{"norm_place": "pre", "norm_eps": 1e-06, "tie_embeddings": false, "init_std_qkv": 0.053, "weight_decay": 0.11, "decay_fraction": 1.0, "seq_len": 512, "train_tokens": 133400000}
Each number is 128 + 24 x the weight over its row's rms, rounded and kept within 0 to 255. Layers, rows and columns count from 0. Numbers have three digits each. The size before them is the row's rms in percent of the matrix's.

# layer 5 attention output (transposed), 192x192, rms 0.109, rows 0-36, columns 0-191
104:079100135110105123097148140123149118126122151087158051112173136127116168147107097100147108116193148117125087109109140133144163142132080133110140109142135096145135119092143108122158129121127121135103138132162122157156094147116144137112105128097147121113149160174160124158091124131108130091121108135120133144136100126083142093102109142108110122142172153110148138150120135110127139104091109157122113120111091134089152137117118163144129145156151126144135124137143159091105115137142077109106136110127148088140125121115127068132059124107140125100130134066154129140133154193090141099
112:115144108153159157173136143142103107142127126113125156149110108125104109122131136157115070089118158085183149130125146087135122157099087111084099098074140083101127134126148124071152140154078135153157115080140145122136120130117128155129153140150172127104158116137089144132132136115105113115106151157161114148120140113117145131105117108127128132176125167115119141135126141128150179143059123124106100171112111148088115114111160181130131175136132092142148118132126136101100085132150114120172116089155152110164147133102169130121120126124148120136138138104165151140112147113162100125
095:137119090116133149091120135114105111129139127152139134150097121136150149142132142122110128155126156119139145084137117117101169129166106184122166148109132069166131088121116101155125129137116094142115102137161127104139136158130142094162110162122113116132104110123092181135107156127133107133136078127140136100148127204172150101129134150170119124100112112106148107154122109186143123112143119132157075135142145134110149149131110100108131162129171155121143161148175124117131153158133172111088100106122094076125094140150103130163100103117107141175147157138130142148140112159108183107
106:110129157109106115090133162129123148124125104141131109137140111100137106117140149125182101129134152128114127134144149133138144118132099153171142117153146145115135168117158118175122119107149107090143135118184154131088119133127106116115084098181161134099176144122147123145103062104176159086084107139109118126099127124132085133132102138107153087166116125127129113140151125077100138086096125106106134110139130115130133105089110157115162096139141107118112134109120120161139131125184119120140164070125167119159124136147130064079103149115162107119090144127140135090129152109083138139
100:100118170158113142129107105114099088108099110155169092110136096124100126157138106124154128173142152113154139163133103118137147125130125129196111162156134131134129158103109142143103143131161108099092105144081161129133134128108165179162124133168129128122102143114119109138134121152097090139111145137112116144158139117181096161122145142132125101100112083101152097140117098178135107132164088053142123136139125135106106157111137147151142112170176153122118126099103123135138117148151131119109151111131095138106076132170126178167116154130109162132107125110115094148128110163131131166
096:138102133120121136137137111072110142152110139103125142137097145153149109122133115136128176189169114137106096090132111141138146152149166127187134068138127127094122129118148092137061108114103093137130141093169171105094155112133121109125105158161138118105138095125113148096127102143131155095114096126086134139096131095140118134101164176155090089102107100102126140130082131095108061074160143118143124160139105116073148108135100141093112107135132140126143149145155098110125175095112150131116121131130104125141118134103107115111130148142112121143119128130117106113138136135098151091
104:174100107171118106119139140138122116143119092112112167130128105099167128095142155123110178156099152134105154106125117134133116148123146143119110077141092155077139115112214108168126149166129094143120114151096111123103117131158099067142147129153074075143128176138069159142125133098152111096148070127109128151095144132154114131183118145142096118138125131120125132104118144123091142135136136101101117151130157111141140108165155113140147097146122143136132163131130098132161161154131151142130139127108114126169112134133115162121140140095088136134149129160107103106148113110116167127
116:089131135100105106114143134087114107111159176129149041131163103144105141176103118139118081131118127123148142115154125125147168129148104139102140108130155130138145113128136115130146186127101123104090130117121142125166134127114157130120130192092108148143136112151164086139080194114145099104142132158171112100133123146154090102126127145137127141139155099102187145155171113102155125130138115142072131125108123137126123112115157108132157107115114109105138120119132176119140109119116089124127167083122175153130138103125124086146110136125141119135158161087153123151133125150113171117
096:148143117096118106162133188143143144094122138162083133106086136114150106119126151119090121109124151133115135125124133124082147106117156132126139148155162095121113100109106101089127108120168111164147134079154146092151162124138131101107122112112124168146122147116129101156105088109135140127116153075124137148136159145128155122115157121109107162144104169132093104156159137151130136115098131158146137167174098146139102096168137121120122142139063159149159097125117135113146176113131124149144132141107099139103122178157158114125138152151093170175128079115115139141126119097191137161
095:166114126153155111119098154120137104141113147127155144150085125080119104107140161143087113123130158126161129130132126129132138157118124128112076147133094108145107138135128110099141149120049123130141103168132146138163159136130133124110108166159171131148129100125110154134144145131069146147140158136135152136123110186139172145089166079164142153125128127081137112143125139176146141117120125157140093132130102113148119104152119160128115175145124147136113155177169120127116127122123125102161153112166139157208116133148177150074155103156115130153136111124141105158094118132142115139
105:128133169133116135149100108146129110101099118162136148141101147137116137122139143173110153157156138117151124105151076120107142136116168133135089175142104133160138126095093146136146121127131096141132093138083134119114114133145130097147116156142135125149128123085105151122161198141075121186134127138154123156146109175155158147121152151182124158108126100087134147119119105198127102160144130140154102125151093133094115127137133133121101149149113125142114143153082151101131132161102134079114171165126115138117099144147155131146118124141089120146093102178069108146114105147142137153
095:100107151088105141158132121138140108125133140127127132121104081152167151092172124082134141146155128130119170124115148108126118090089140104122111169171080158099125085127123126144079153110126093145158128136104125108149156167172124125105127109131127143145095126125096119098125142121142109150142131088133154135140112111149152125137148106149127145119112125132123130142148141128129094113107156214096141116161147133153119116173109099161084106113094115151143142130083120106156141123142147140106158143101094150144132160175175134132125150147116172141095090168087140098138081097162133147
105:129157152088094103105090111145133104107117117115133099122134130123106167104095132135162148123178133118139117144138121128105138171097119136152088187152146108182159122095054187139132111125139145144144140106127091136090121125112131082130121127159089151158146110123127104140181108118101138128121137129121163114195109128093131152105102137138158134089143154097144124151132120167152116146158158138165093077122107124097127142104134150134098124134164136130069131122095126139120131156141092118118127119101108106085132134145118126147142096134124121087124144113113111147106132145114112065
105:159128166142129097178132139122127105116113147109135124153137141126174123127114176121115132097121174147139114137146091105115079121097134126084116092171154152109108123134122148073148120098147109099146121158090131126121138134143154154157180131144143122160130159123103111142142081142106166119140159122098093132154137132098151114124139131136133179126128172129078152126142158087107142149147130149131139146134132182152147133109132102117153135171095153129132086160113126139120125129113094142118152137161136149130115127084127139084151107166104132150169144165114109140136101108184161197
098:121113153133116138143127154142131158140147126153133141125149116160140146097127099073164112166122124160079094142103166138150127138144166107098136115142091140099139120129167104149116120133159154137145160138153142134092123146114110135098146118117130124151128152118151100120111076113147138080109114117081149142064098080099107131149100112102155114129144151163107108120109136025086115092140163131129180155107119115126148111136133112130120099108157134136140150146161115136168170137152136133081131144118138155146131115077073118108096145130143134094125101125139120107163125137102134127
103:144126147186136170118112103132143080135112112104141124159125080105093131117136128132122107140148124131140123113115115136124137145112102142133087155164085132073104144116129164132102154175107133131122113131089113090115113156118161129164145136156119087168113140186106138144169133149157128164144123142098143148132121094154122123141094077164132112132147139116130095103116098121147178154167137107110114088166201090118140162100119112167142153129169117114147122123129126138112138183141139124134115166162105114127103107149091152138121087136132166157129094142144132101138092141111151121
099:147116146161091120153162140093117131162128130098150104175166151123115112154138135094113104129160139143102085113098088128121095111128167134104139066141153161130126126127135134144125108077115152115088114150111103145138157146137153150188194151099114118163109139134147110123156175145089134127163126135101093142151141152120108110182173075142123138124150157140148163092143132135092108161153108126116140173123104155133109124109168103101129108109112161145133120133161151136105157120098102125123137176156093156143095105116141139128131120086121126114158153145138097122136141147140127149
105:146126144175086118176086156124112109161115150145092083121151054138124134129138099112110114145100136133098146135107131125120108154130144141108119111183099153117123196129136128155125137120134085156150124100113166122076141135124138145140140114179131170182132150117119150130143143130129137089156137153126136132098133096110144110138163062157168133157117156141151099130141106111121142117140128095117146142133120166127089096144167092136131114116120146122146140137126131149125156120144085147142166180151127146154081123113085117127118143124140130154139106162115090131178120132138131180
110:135111124109148139120142124181122100097112088144166175122119134111163152130175150127123123125114106079130162145152124102142095093112117139125144122123138156124135082134150151154094145140149138139104096176087122145147140149109134163117124118079083109085094130134096137144155096140181109160107092099090142129172131131170109116166116180112092088140154107175100118118140152151127182184146098105125119128105161108153144176104128150132147135147138138112129127146089121135124125130122165125118082144105109075125152115154129138157133149124103146139118110134127139104160129111123142149
108:148117149140106118143121114183103113137159129126087114104184096157096150122099075136134169142165132119119132168134123116139070141139124103146134118105139135114153171119134124128146126165122113138128168100093128122078125102117160142174166096160151099115111143146086106172164150162103124098153125139123166160134138087112100163138102095140123106130128163150129134111115150103139161145152108095106117119124164131130095134131147141146150138154172151171126093138122122138145149128128159110163126115134159105125136128066066121118134144096136126086126107137117082121142106105137177117
097:094151110130133116150186137116111112117133112096156125128105107150172154126090140176115148120147114111145129127126149116163122081127113132113139106109130140114146071137176128129107144126133156131118143107157131140201141117144147121105090156098121133131091135186134161110117117122147111117120096184158140115111130127153122102132106170130121133135149100119125190165105152116130111100158110167069142081086150121123153162121102146160116150153099110114197153130119148118138117102107135124140130072132181112153138120131125104137139116128152118151163116105138141111150135103077155152
103:105106088125170158105113120129127107135072100110156166127136124146128156112184141130155113136100111115123168078136140122081145132105103155112143159124117130163138134139093150168120135160118141124119080139127122134110131161162106099156131151147107119149122096157131175139114165120148127173125102114153116117168111145178132113134139111138127103098120115095145142084156109170094117165119144128163063157136126138120143128127111111170118138108148112104115152105108096077110078147115156118128132153113079118106102098195143144167133100115090126140139138132134124107118109173139131115
093:129118088107185153120127142141145122110139073135152142138113136109136114133182146103129102153097164134158158113130146074116150118104134122118125158136134099117111090117155142142136132149150113145111062159113142122156129166165109155126108136126107137104139143091086161130117154091123093155117111116111097115154156170161140145166123168127111128147090127129121101133124120181129161167121108094118109169133152175175134150162156110118129135149123120124090130114149104124100087135148134148110140104124087105126092137173150142145136133077088186164129153123140119142106101134165139126
104:136120128143102113125143162165112139131133140121100109121139134109106135117147113174141129097143127102116087155113140109147097135117132140124139072120147148110117168154133122143134114127146142117108148132130134151105119120081183174126114107130147132088154155159150155158160097152113141096095101132080118170133106094107115127155110132114132109167131165189103124095145136113131175137110087064122124118124137125127091144091134153123136131153177184151134120156139170149113130093109106136149121129155164092148153113094100105115109175103164130100130094117162088131146180115094126158
114:132155107077121088120146133102164139130173143119069112153161110153083132143083078096132144130134125181123132107142120141128167142158106153105141129120174089132131126137106087121136089097126185124103133118175144125126139113128137093129142127134123165169118103129147121150121127116144140123188162114160154077153151155094108127113145091131156101142138157125166083137101100114145117096122113132140107163141157150127116085142154129120125123126114150120111123116178098154124152117137174137125107110124150145114119119130117114144113124089109136164147190093117085141132127105147160088
102:150111098107155115105119092123147118126093128114124157098144113111124131166121130143113165162113113125108152120159119162101101124128119126151155161156131119161118134156094129174132112108125107156103081129084146091121149114150096113131149122140096152184135117141149129133124177121126123168159147122148143121155142146193131119133130109138119124107108107097145096102139096196118118162138123140158092128161121153144125151142124086112107080084108133097093134103110106136123090125106154143141138167116075133078111117196117128179191131116096128143112133138124125110108110156151138135
110:124133135157142123082105118170125139117116126162101118106110144093097108103178130158127115128082075124123148148129134149134145157144158127132087135136081152087148144124110130111114143122164130098116133131089126111082131122087152120136143121162115156100154102142108131131114159127139158187132136088099127145124078129092143145134175129117164129167104104183125097106150109116149124161144134114118161146104143088150090140125180106171160105121105143135121130129108156169141150134145131138133143158113142113126127117140129148102130189163131138155096092178109074155111094105131119150
102:125090122153118133112139088126159134118125144104108141161090171105118130126129140158104167158191127125130097072144097133133143117099155116168090129146113120141117130127086127132123103103104122124119110138119116139117111111136131139130109143143141135090120116101142155115194161165053134134128136138158132129165103158099157122103155165181121144107122109120131130102108114193118083135137087148150120140151072145111148158100119174116111158132131166143097137168172124119107125103101125111115127136149109130126166147134190136102111119156127120126113148146118085154082128130119096111
105:150064126166125133135122115127151112163105123099111168166146134105126135114162138073102162125132115127134143138151123116141104117127126129117136119116127144096137120155175126175121145132121107113085110191077149114090112131135132174169158119169108127119116134100072186138139187117112093130164094142157111151135114168176113136164136109140126100149128112175134117100108134148131096131155091082102092130094148143152135141144146132129105135124155171123081155174127126134132093125145154124108129143138128105145112132134125149138146121097150120133089188166131112125158133133126141137
102:102148164111071136138088132125127145135123143144119084130140106150077152143108092090143102126113115138115140154088119118120137153135161133132100163180137095158131134077126171197134135146176106145128118092121116104123118138122123114123104098121090151163145143103122097116106140110135114122119122116097143123102145118108120149160143120113167104141130147122145110161124103097172148131161147077124157128090137141101101112145172105110116109118149136119118141103122140125129162138101093138073150136099105106081105129101071089165076122095153140122118110122096100146135115181142122123
101:150086116156118131125133133120101124138104133128113120148153075068125107134160120117143098164136143124093140109113150144117098139139128142130131105154129125085122157134142105166132110139141076155154098133144147130079172139117137096139129124153147159165130148159132185158164136122165135135137098144116142131093122124168103117138162089182149120131095129109152098121149101131116132137120125122126114122169119125116141129141124082153132100089136146125165122111131145167090183142119107112159176142152122118164079141173119116137159193084139145139114076151144117077141108131095140150
108:137110086095173131120168152105113138100084110153135167131107108134151102107169115126134131090147124142127133125130177122125096104128108122128147153099110118156146072140163107172115092123097138143157133134144133125143152147146160115118109108118193138114102084118105129142106111145139150180124131144147140160108162150181148123140114140139155115132119144124086144163133143164119123100105136180126117100138123128157147119178091120151113131147089137105203106148094104105088120099140156130154132116151139112163165140147174129104171125124148148160124081140139113108117154121122109150
101:104115091085152164139157145126130118131118123096164130113141169121117127156107152143126103116119113129112128087116120142116126132120123132135159150142185115142102092146054118124152090093149144103078089127124130103174133135127113129122126133051085130151121121148172122125108133129119115153099134110123120104181139138141115117142135135093077136111151143133143170128166138170112152165112115129175110144134094154142135173116117118123124116114104151127121110116112134109115077103084079103133109149113091108071137094169122123190151145135110143114130124115179156130115122149130114135
100:130083093118152160115163117123136126112098134144122229115094149134129095096139111132124171116126095147112127108119147153143126130140127115142149156112092131132133088166153107164097132133089144114146155140125150110138122119161087167119113082120161112111108089100136156115118107171162107180120101095100132157135119095144133121115120142110117083133119105172074143091121135142098130126108128155143145096136146110134133136171077141137106123131124151127147159156117044120130104118137160142109105143113108104142182122114145158122154138133108123133115098144132133112124151113131089157
090:130138123144153120132113111145128087102137125140128140169100059127141142121142125157102150176123166117179134093147121118133145160154112164121112156141090079127124114098143110108109182160088121176163109147125143155155111156127140079147108174136107114155118103138090168123129148136137099128126127143175152142133143136165149123103140161202128144122120103085157104133134119152139132130121149157121113121155152109088140123144111135140102174134157097102154162170124131129107138161126143123143121108128152113163104133140124109164110092162107132169159077136130109129119100144122179132
104:148138104136135120140149142096107135136147113114130131089186114122108123161114086150139122143088094121097138135130137156148112137176125127142189083111159128122126147166126122169154105134132144118122120101151160133095122105090116142111138111121141156156167131144195153148105116138154102106120119165106119104109132102143051107135098137087154086149132124164137103111138124116111152136126095075129135120124117147117108143128144106113142093085138142096129131107155140157119109087142113156143112126131130120109117105097083116151161171065150108107145158105174125128152173130077120134
105:098135125087128113113174134095151136136129137109136114121155112155148126170087120146164122126149112132106123122160132105142152075160085122147208112098171118169131125179120118126132124119131142109112141120164163106146142093131115167110118130133172143126114115158201111151102077149144123100118130171145134112123168132145104100071095097095121104151156124126148127146144105104103138092084123153137129087134105148125119116113099132121107135138114106111128136113146105102153052101146151125157130114134129152117133132137143071165115131113121117111124148085172147116134150123119123128
# layer 5 attention value, 192x192, rms 0.105, rows 1-36, columns 0-191
110:117137095110126144114138119133148098116108106101109118134121176159141140155114111126136094144142117123114128136190166109116176122149084122124122148112143134111134154133110203111164122117175129131145086076165124151096158109141131100088132158103115127109109120129107155104124126151132131127130093126125140128088163145130111218085088131097116140134143143118134109126127081134112070123126118194093144105185102135156113125099117107099127138134097113111108105119156156065148086137158146162134118112136145142119144110123150144143109111132143119111147105118139082121129144126125104119
100:103153144118088099127148128125113100103176125096151147151110055189102158158099122141100119166152156135153116094136161099103163148130124219123115149123109091175128145110134067111144112144131185086108131139150091124106142151119155160122150139124120133133121118087145127116155098142141155111088144132146152090169138130154106110085129139141113091135131155115119121141088165107145127110122124120157114143142143140079159150142119140135163143151143111124099135123133128138114147128124129161105137124159124163136135125143125120130099136083133111082136132130132121137138065158123140117
108:142143142109120108139105110130118161149118127167105116116132132135138125118131150115140126147151190142152196127141100138109079156118139091149152151151148146132150164150143135136077123112111140083156129116082129123133139099148088140108119127101144150111142133115129107143119122124130145112125169121143082139179125156145093183180110132107134137111092147117145119153144126166139094081136113131151168109113135123105115166143121128159119103102117138119180105140167151156156081082107076144134129122109103109164130145155163129107138136124096150196159108086108112135139151135111098167
100:111151142161168070177157138144052125132125198153080092139129088158110108146096114102126121103189108107168088153123145152152118125142192111130117097128116113108125130127103099087118127128106142109117112111083146106152132130133128156117149163100091123123108140125136122143149125135112127093136123119092141105131104133134180117155129110133148080104083130125129121137125132129161127083154084145128102126124125149073126150140129122151121161124139155133134143143106131112108097154161113142151167108152135133128095143131141095125151126108156145165163115157150155150131134146174112148
096:126119137081141161121131113143112074157114144130135120149138118187112148117100104126106116155145141122117156112158091094118125141114137116123168160134132128162135090133151083136094107142102181135148163156113127140161151140112119168148147120128128118145156125098143074098092122120144109085151145146133146030120143117119107185110123113105118114121116171128180114167166126121144143183137137149108125129108112138119164113125167126137118094118148117149130125099151100137112164126146148131104112137118100077170121169133108118164150167136089155152144118135156131137137150119148101110
104:127083164114130178118142179130095118155114115106176098158145138144112102099120174113117128131119156130087114136167114136150156143108149067119129139099137121157144084115149106104108133138105157098131140103170136133169131121137108148168145117137125119135166102119070127082111125127130136160128165147136141152162126125131081142136126127128122156112152143129131141052126116123138133116125095134096137139138151171136132109182163140121139167139104158154121142142117107151121143118136110112088116103130122161159098152139161116130128159156110145039117138142112119159136176126104093125
112:122165119126170143165154139094100129134091147120128089096113128147100170195096080123120121122131091112156128144123131132117111171155091148127115119144125144142115164131135155164140114137168114098146171133103124111128109157108110106106129143154102124109118153102141134150087125114108106148121167103129166120165153110125135099165101163129109134131142112144119157113114178140122116086120120090097132104140097099118180137126113100155169116149123115146162130081160183112124119100144095129124132123095109156100133105117126134101104135110171064136090148116141160145152102144077141134
094:116157110139132116110090084150129079124154135148114179118109132100141139159132144087136142137119142097121120084120146168102181111150131167170123133132105141172162144122187141124125142105114093160145114174138100103127205127163164120120140135129106121141128105120131111136108147133138145167145129131116116124114125132132121148157168084160162126147145095131105125106090151157130101136130155140119129143169165118087089105131138113128112133139125062146160141140123098097130093164126123163132086157118113096129125140125151108136139133126100129133096121139109153164123114186143179087
100:088142115159130137130170119110162080087149139095135119106146139147172126128094122129133129138078130110120111115179164111144140116172146117095142098134139111155107138146145137159153111108154156149147131103152134138120129092107149139106122147107111147123105113115119144067123105147155133142143132137133164104126162122118131124050140107166151062163152148094129107124122153136119106070143144162124131109143122171115103174104099146127073144152132113133106113139160111097135085143109131123150138103113138104161130109091106112169112106120154107114154117125137065135087122143134091101
105:100146100162117131160129111138085082112143141141117140166136128131117118163117135104066173122157129114141103117132147115154142135171189152130090097159118119136141104109147109129150116134113096133118143127105109152163118156147169130093129154138110116145143100098132129103135113123119115151162130146120142126090106138146148095086150091147132063129133133110101072101085146084129170177140148096097110155088093158093129159105147122115132180142149132112108113140110130161101118150117136080126153130168150144133124127102086090108128138117129140116122121142111105150121085127165080124
091:129142108132149100123157077087126108133113132131114118119117149093102131142135135118146171127077116128121160095070114105109151128109188146105079076141100125126119112090146121150107135104111133101125165196122106124163143134150132109154118128154139139169123152108062098134090176137128153175147088146136102105106118140133080092138135109140119113152116099139084140071151153138111127128122150118086135133117166135146095098153146106136129135135125182132149158186124137124114112135116138143105115159142130122174145151127130136139126111153104150123101098127126141140125095156166135146
103:133122127142115093157140093107151098108174178117056142141108073100128150129136198118136151131182149138139136160132162197113083110140131202115111103165133125097113101113103110189166124138102092150093150118111116122129102157157158139114101118129170125128108143095166126149134113135136113125114152143141139133136130158145139120115136090112133093121150108145154118111113109136121129124115145114150102115103162131114089178119135149101106121140132154104129116113121117167104123147114139119117156137115155136128137154135080093131140125114155154143107133143108114127116056127133104139
104:131120143137128147139102122120178114134156112137110153124125151076132099118159145141150135140099137125124101139117180158119166119156104118155132082107129119124148113115153160093097116145159131163128136106131132146104115128115113166151142094161081131134121133152113152125102100122140063201176138113080081141135120124117107163146110100148135134124166149120077095090133128131108136175172143147108144132143110127111103116168127135138101161092121097144136128157120161158143150145170135148100139130105126103128078081092108116091162118130164123120111125162112145176144106120156107136
094:150136143083106175096114151129114168139110150151146102124146129112108136089161126106175133131081132143120150152062112143123135124100166075149132103111122123122149130109137142091124142125124169120193139161116130148148130116092115152169131086127153138146148141117143104145098120131141149118132101127160075114133100116134113148174140157122115162130148119155171111118173097155151173134126128140161142118145152088131138104152154126150113104133124155142127143152121096148141152126135119088130074156089114095111156147103163154122156163123091147094140129116140129066142127102100090151
100:157117149126148108140156154111114114096134149119129117133141089123125088120130136129157120135158114118139129140135160114110121152126177137140117119111146085093112083107087119130122099133165141142108083117130158109086097161127143115144143131158123104123124151153070108141173117142141167104109128125130122103148124098169082121158147168139138095112125119098118121050144092090171132136117093098103137133134138120162135095117077133137147179135120158143133128111093096123144157119087120179121154101114165176122103138109110134152153099121154111119130109183114096095134161125147085111
096:160142160132123139103130121148138151148106113134116099110146158095103104134171135133136115097130087128105100151085132143141136165147134136143142132119140130143135129139144135106144137140142154149092158128094076127126101133111124101162137100145106140110162129128124171167085100107100094169130129122150114103107121095120101068176164110135159121131168129137129130086125095102120153186134122108104107133149136125070167115179134135113139123105107089146136107122152144163107176141164104090089081127166130106114107111107105128114145102120168109119131162144165168165113174115115102108
099:143148122118108110106102138101082155132106139179125095123130130129115113175170096106132102112109158114111115174137193159101122131143183075139147101121121124151133097133135143095116127104144133129190120110125172115139138110118125122128110098139140114127169142145157122181114100119130157174128130124088090129153131103142067113155144146187132127141112116144120138099123112132141115154154115123122145131155099168107078100183146094105096119117114113145125142155145131126113122158127128088098072126156146114112120121116119148135149147157153118143099132129117142149125136179107067146
117:100062155128138116127154137126161173122197103142123158157122136121118119120143160106135098144124165136139124120139122086151121132119155131117126154099126099077143160126141113096120135109127133127108099094157153118114123177161114140165141123114117152153112116120064147106159172125136155107110142091154082143105117130130170076153092124105073137137107120138109152095138119122122150129138098108122097126091186135146159100122141150137173175128127164126147125182079149139136142114132102177136141123141089131138103140161132129130127134119116128089116110151143156139134161128131178144
105:139099116102100127142099162123119143137113146116107114129152112157152106119151124173158140147185081112110086185151156177142149116149104081140149146157134103102101083107127182114111142138160134138133135133156146135181110116129151135135153142136168123117160138126110094140161110111123130128113067125140117181134111100132140180122107132120144125087117127147149155078129101140149112146139096089151115115126133203187120122166144155123153124087111170117092138173097139144135103136151155133119097117143143149127127137117111085127121143152157123147134141124116141113152108118115115111
092:090110123095109171149157136121134113132080103114166132097105169145133172075126140156082106174092119138116166120131151088140147179108083131085135130145104112100131156122140122120100106151161149118172126141114160130140122131138115140114111173145104148151149133112109143084104175122112112085100086114137159160142157138115136113136125157094096129157130151129110186141142118121128125135140136151099161110091084150100150111123121127123152116140109162113124124114113144101111121100125132190098155121091107163148127122141124174137127134108122075121138109144138148164098147106123171127
101:122151129118153114116167115102091078113164131133122117192124094144139124123125154107113124091127185127127148121090156110117118121123180179123114142091109125152138119130110082096171106135085100119094117151110090132079092178138133108109121115147127154132099156126085155145148127133114136106104136119150129110150124128151108047147121134182133197135124136142103082103091120132114115128109137094124117135107144121167129158116149106130112163162115120133153131114140133124087146116119133130149169121181129165125143128117119134114112114112101170077094135154148121128138134134109155143
093:100143136142165111115166135106078132129140111112130128164130138173132106140087167099150144079158135115144093100130147095120168119123146138153083122079112135145178173127099134129144113132128145092086119052157087093099139129133118140103151109116124158122104125109068139122171135155148115165126132104129108134140088168110108101122144125147119155153123145090095097128109143148128116104142110125139128166108151131097102114123163083120144161134115137163130123166127120124143096144162088156176147128148120171124100111157159109148118129094105140094134131139134167141131137161136140113
102:155057129112080158125103132131158202115129110118090130120145180092159117116146151136145093142130111113141098137157167140134116140107128069140165174109159101107149157162130192139135140113132128153169133081150159128113135107115116123159133153096119138106157102141141127117165102128118153104118099112126077163129125116142120152159107149096163141095101155138155184150111097146130139158124098125134126121134119168100137143146113140133128116129136113146114128129114153096124122119132120166112097119171110108133121140100101105139146162111156105190166120109123116118126170125123110147
108:140190163106109086122114148140081094129162085131154124107127116120128124143122132167142153118111112127131151126126119166129144141130100156139142160129125169133095107151114146144089098133101121138093138147123162124133169141112123137098115137138149145092126138119142084173125079109119112147071150124101135114167086098096125137096150096154163126119145121163106127153113153146114098107134140106171109123141155155141130111134125151110130058144145112124116114072170104145122092154121131128132106130103138117084181134145113129133095140124143089070083148118149149142154071132108135102
103:151136116139167079128119109114107070112159147151137110178133071139133131145123133120107153069153151142125111127098107134129161122137164164131126141121121138161121120127116094114142113116110112167095118127121150106106101185143137123133109095137129132124124160134105114151134136125137163157087183119105143137145120118151165020131153114163183155147142123124083128100110167114139125101133148072123129151103152151151095141105158121135163117122124134126151151101137113163089140157130104122137138123157099154115111130119109128104104115165134154166087133147124150137115114164116152123
104:166085130171111156121138146120159179130134136140159107156138103081115105146136128115097145114121120112166127110138167100117076104135169098171141108128141129165127135130112117175115149075178119099141124134141162112173167104113131124162117127135116125116151131146109125168170144131128162131155121114120095097123097124136168177137122110157125120127075127122147098117102132104147169108160106093098126116136142154158104111113138110110051182115132138129106130081109121117124117135115114108153097125145119078125136166130160092101112164124146130093112116113118150143129161116145094140
096:111134116168132147141125109139157074110142112085091148142148162132148111131115106151099159151147116128096092088148113124150106138132134137086111136141134122098135126133115106185152132135134144140093158115124129123140117148103138146114129132125113122134133091129125094101154110116109126097171158129124165087076142141108153141093138119097157066129128146105120123188074133102125167185134163113127125139096092168053169192115111150106088096140146144130097104104123133151127121149117116135115124140163123112124122123136110118157101106098138153117165106144129126179109110120156102120
100:141076170121120171135144147141124200121152113092147088164149168153115107128107109129104129106102139126094095136133141100145146118135177118109112158121170139136128124103127116111138117136122164082096118074149121139148112114107098164164136113104158184117160119136065128142170118146123138154141127129136142114137129119134117134145107149142149101140113157115141152112140138098151144123162119128145103150119119204151140121180106129122165158128115157131061137163134116146098095146135131128105143105185117153088112139146111143127121099147139119092098150133141127155152142126142085160
100:124130140105112097133112124131053180138118172141101098156131093101093137176143151102150149105159139103186133156077161180110107123129143131146107104114144097148130133105127141150116132136120119106134152120087116086163149161144119139092134107113178131113139122108178106193112131118144135135092110125099133142138114134140125101148163144150121143125154092127140143144156104114152137134131101104111109122120125082078119088128138103105140164141114097138126146146123084154135164133116146080138093137160132108107155126152116134142127155121143137169104132122110138129167091140117060121
101:140111116093126089108130114108126136141088169160148096162130115122131100136150096093133107079164146122133145127135140142104127127138191130165152126086122100139114119126156135086158113101134134159153135138130152100113167132089144101154099118129124126134168123124132154150144097142122176114103119142132084107158097132161065083172141150141134102146132150118115144125131124143155072129132111083134150156138176163093120125152142112165139114137125142154157131163165142130090103129129095151084088109124106128142126148096132150103125145162136152132125144134107144180102182159120084110
113:139095099119117121134115118133175077123137106159173164133153161168156132118123128117159090156110130153130160071095115061118146143130126156097119130108111130135156133124162131108108112105126098163160105116137124137140148116152162119127087145127146154141119127114080139119131176107137113081138086120166122151137139118152109087100159145109149133148146139132080129134126163169120069108133122175098146139105170106156101113132138106126095111131126092100105131167109145097106084133109142138097136111109125128136142138108144146135103124124094091161158141125151152160116158136180174135
104:116123125137161123108124079118142105128140128143158166134130076100122132125131144097136130120150110112117118100091123143124144165129123206132106141083099136132120152132123156143160143127089107140081125118118099089093129201104126096127150103146113136108095148127154170191138131113124133136134159108122134135120134137114175031157146130124164181159164124133123117108106125125095102141100131105147105136131147124135132148119143100147169119141138113137165118128131141074103170131129107150163142118165105116108107108122107121093146130114125153143121130158135141126104138149124201121
100:120094140129141144122135156125191123102176100133187173147162153160153106104120114087143115132083137151122127087087064074140121136082144130087147162110139140127132107106121092134097127116093129108132072126136144146170126140143118135142125144083137122148149139144099110108124147115148152073139105122124122176117142155137155102089137123096118143138108126141098118129177155131115176120111140150122148140134133112181138117121152129140102118144147158105102134142090110071113127133103157159108126116160120087114144145127131146136112119130104139147143120109154121090129172112158168146
095:107169110103122120152172162104103071090129140105145140163124132178110160134121114134098114168136154121129090123153155109118175126128151175114104106113126083117123112145147097143136096155145154125132125104192169152122115143144154100115154154130111136142131132100128106059125128142133148078102113138116141123127135142152108125078116113147077085120110133101118120091094159120141104113132117129087127109110107155149158158123103110129121131131134137113114116101152125107128093117095128148106142126091157160130106106099134143163113136088130083070141093120102104097128087156120089120
106:159121133092124138130102133149134146118125138161135108130161100166151130152137088103131124107153115156121145144098128134121124126131115085150155180111138186134129135150105164079119123128116121126134109105140183094093132143092118120143109102128154119106161153130170169172141111136115159120078134114133088145186146131137171092157119138096128198111124119151151182153158128141131146121130091103171138137144118156122124097119135115139150113142119119143132126086164134140105134109156093141130114118142103143098127129128148159100147173144111132184138147101142168103146187129083143153
105:134148149120124084139111124119123077113110092155121145099122129179166160121116087144161133146106110152115150113086079111115111155132132127149130186140105177128123131144133134100121094145115114153148121140083120128077128149139114117098122147107088142110094158168118120169083139100115098134108144130118146153159143116143151082154125119129135141153113140150122138145170136184111138101111140115154130105124113136119141148134109144146178053133121108128168143139161159098111127128142112154146141155108094139122148131150138149100134120127078105181132132095130120100143102136089196152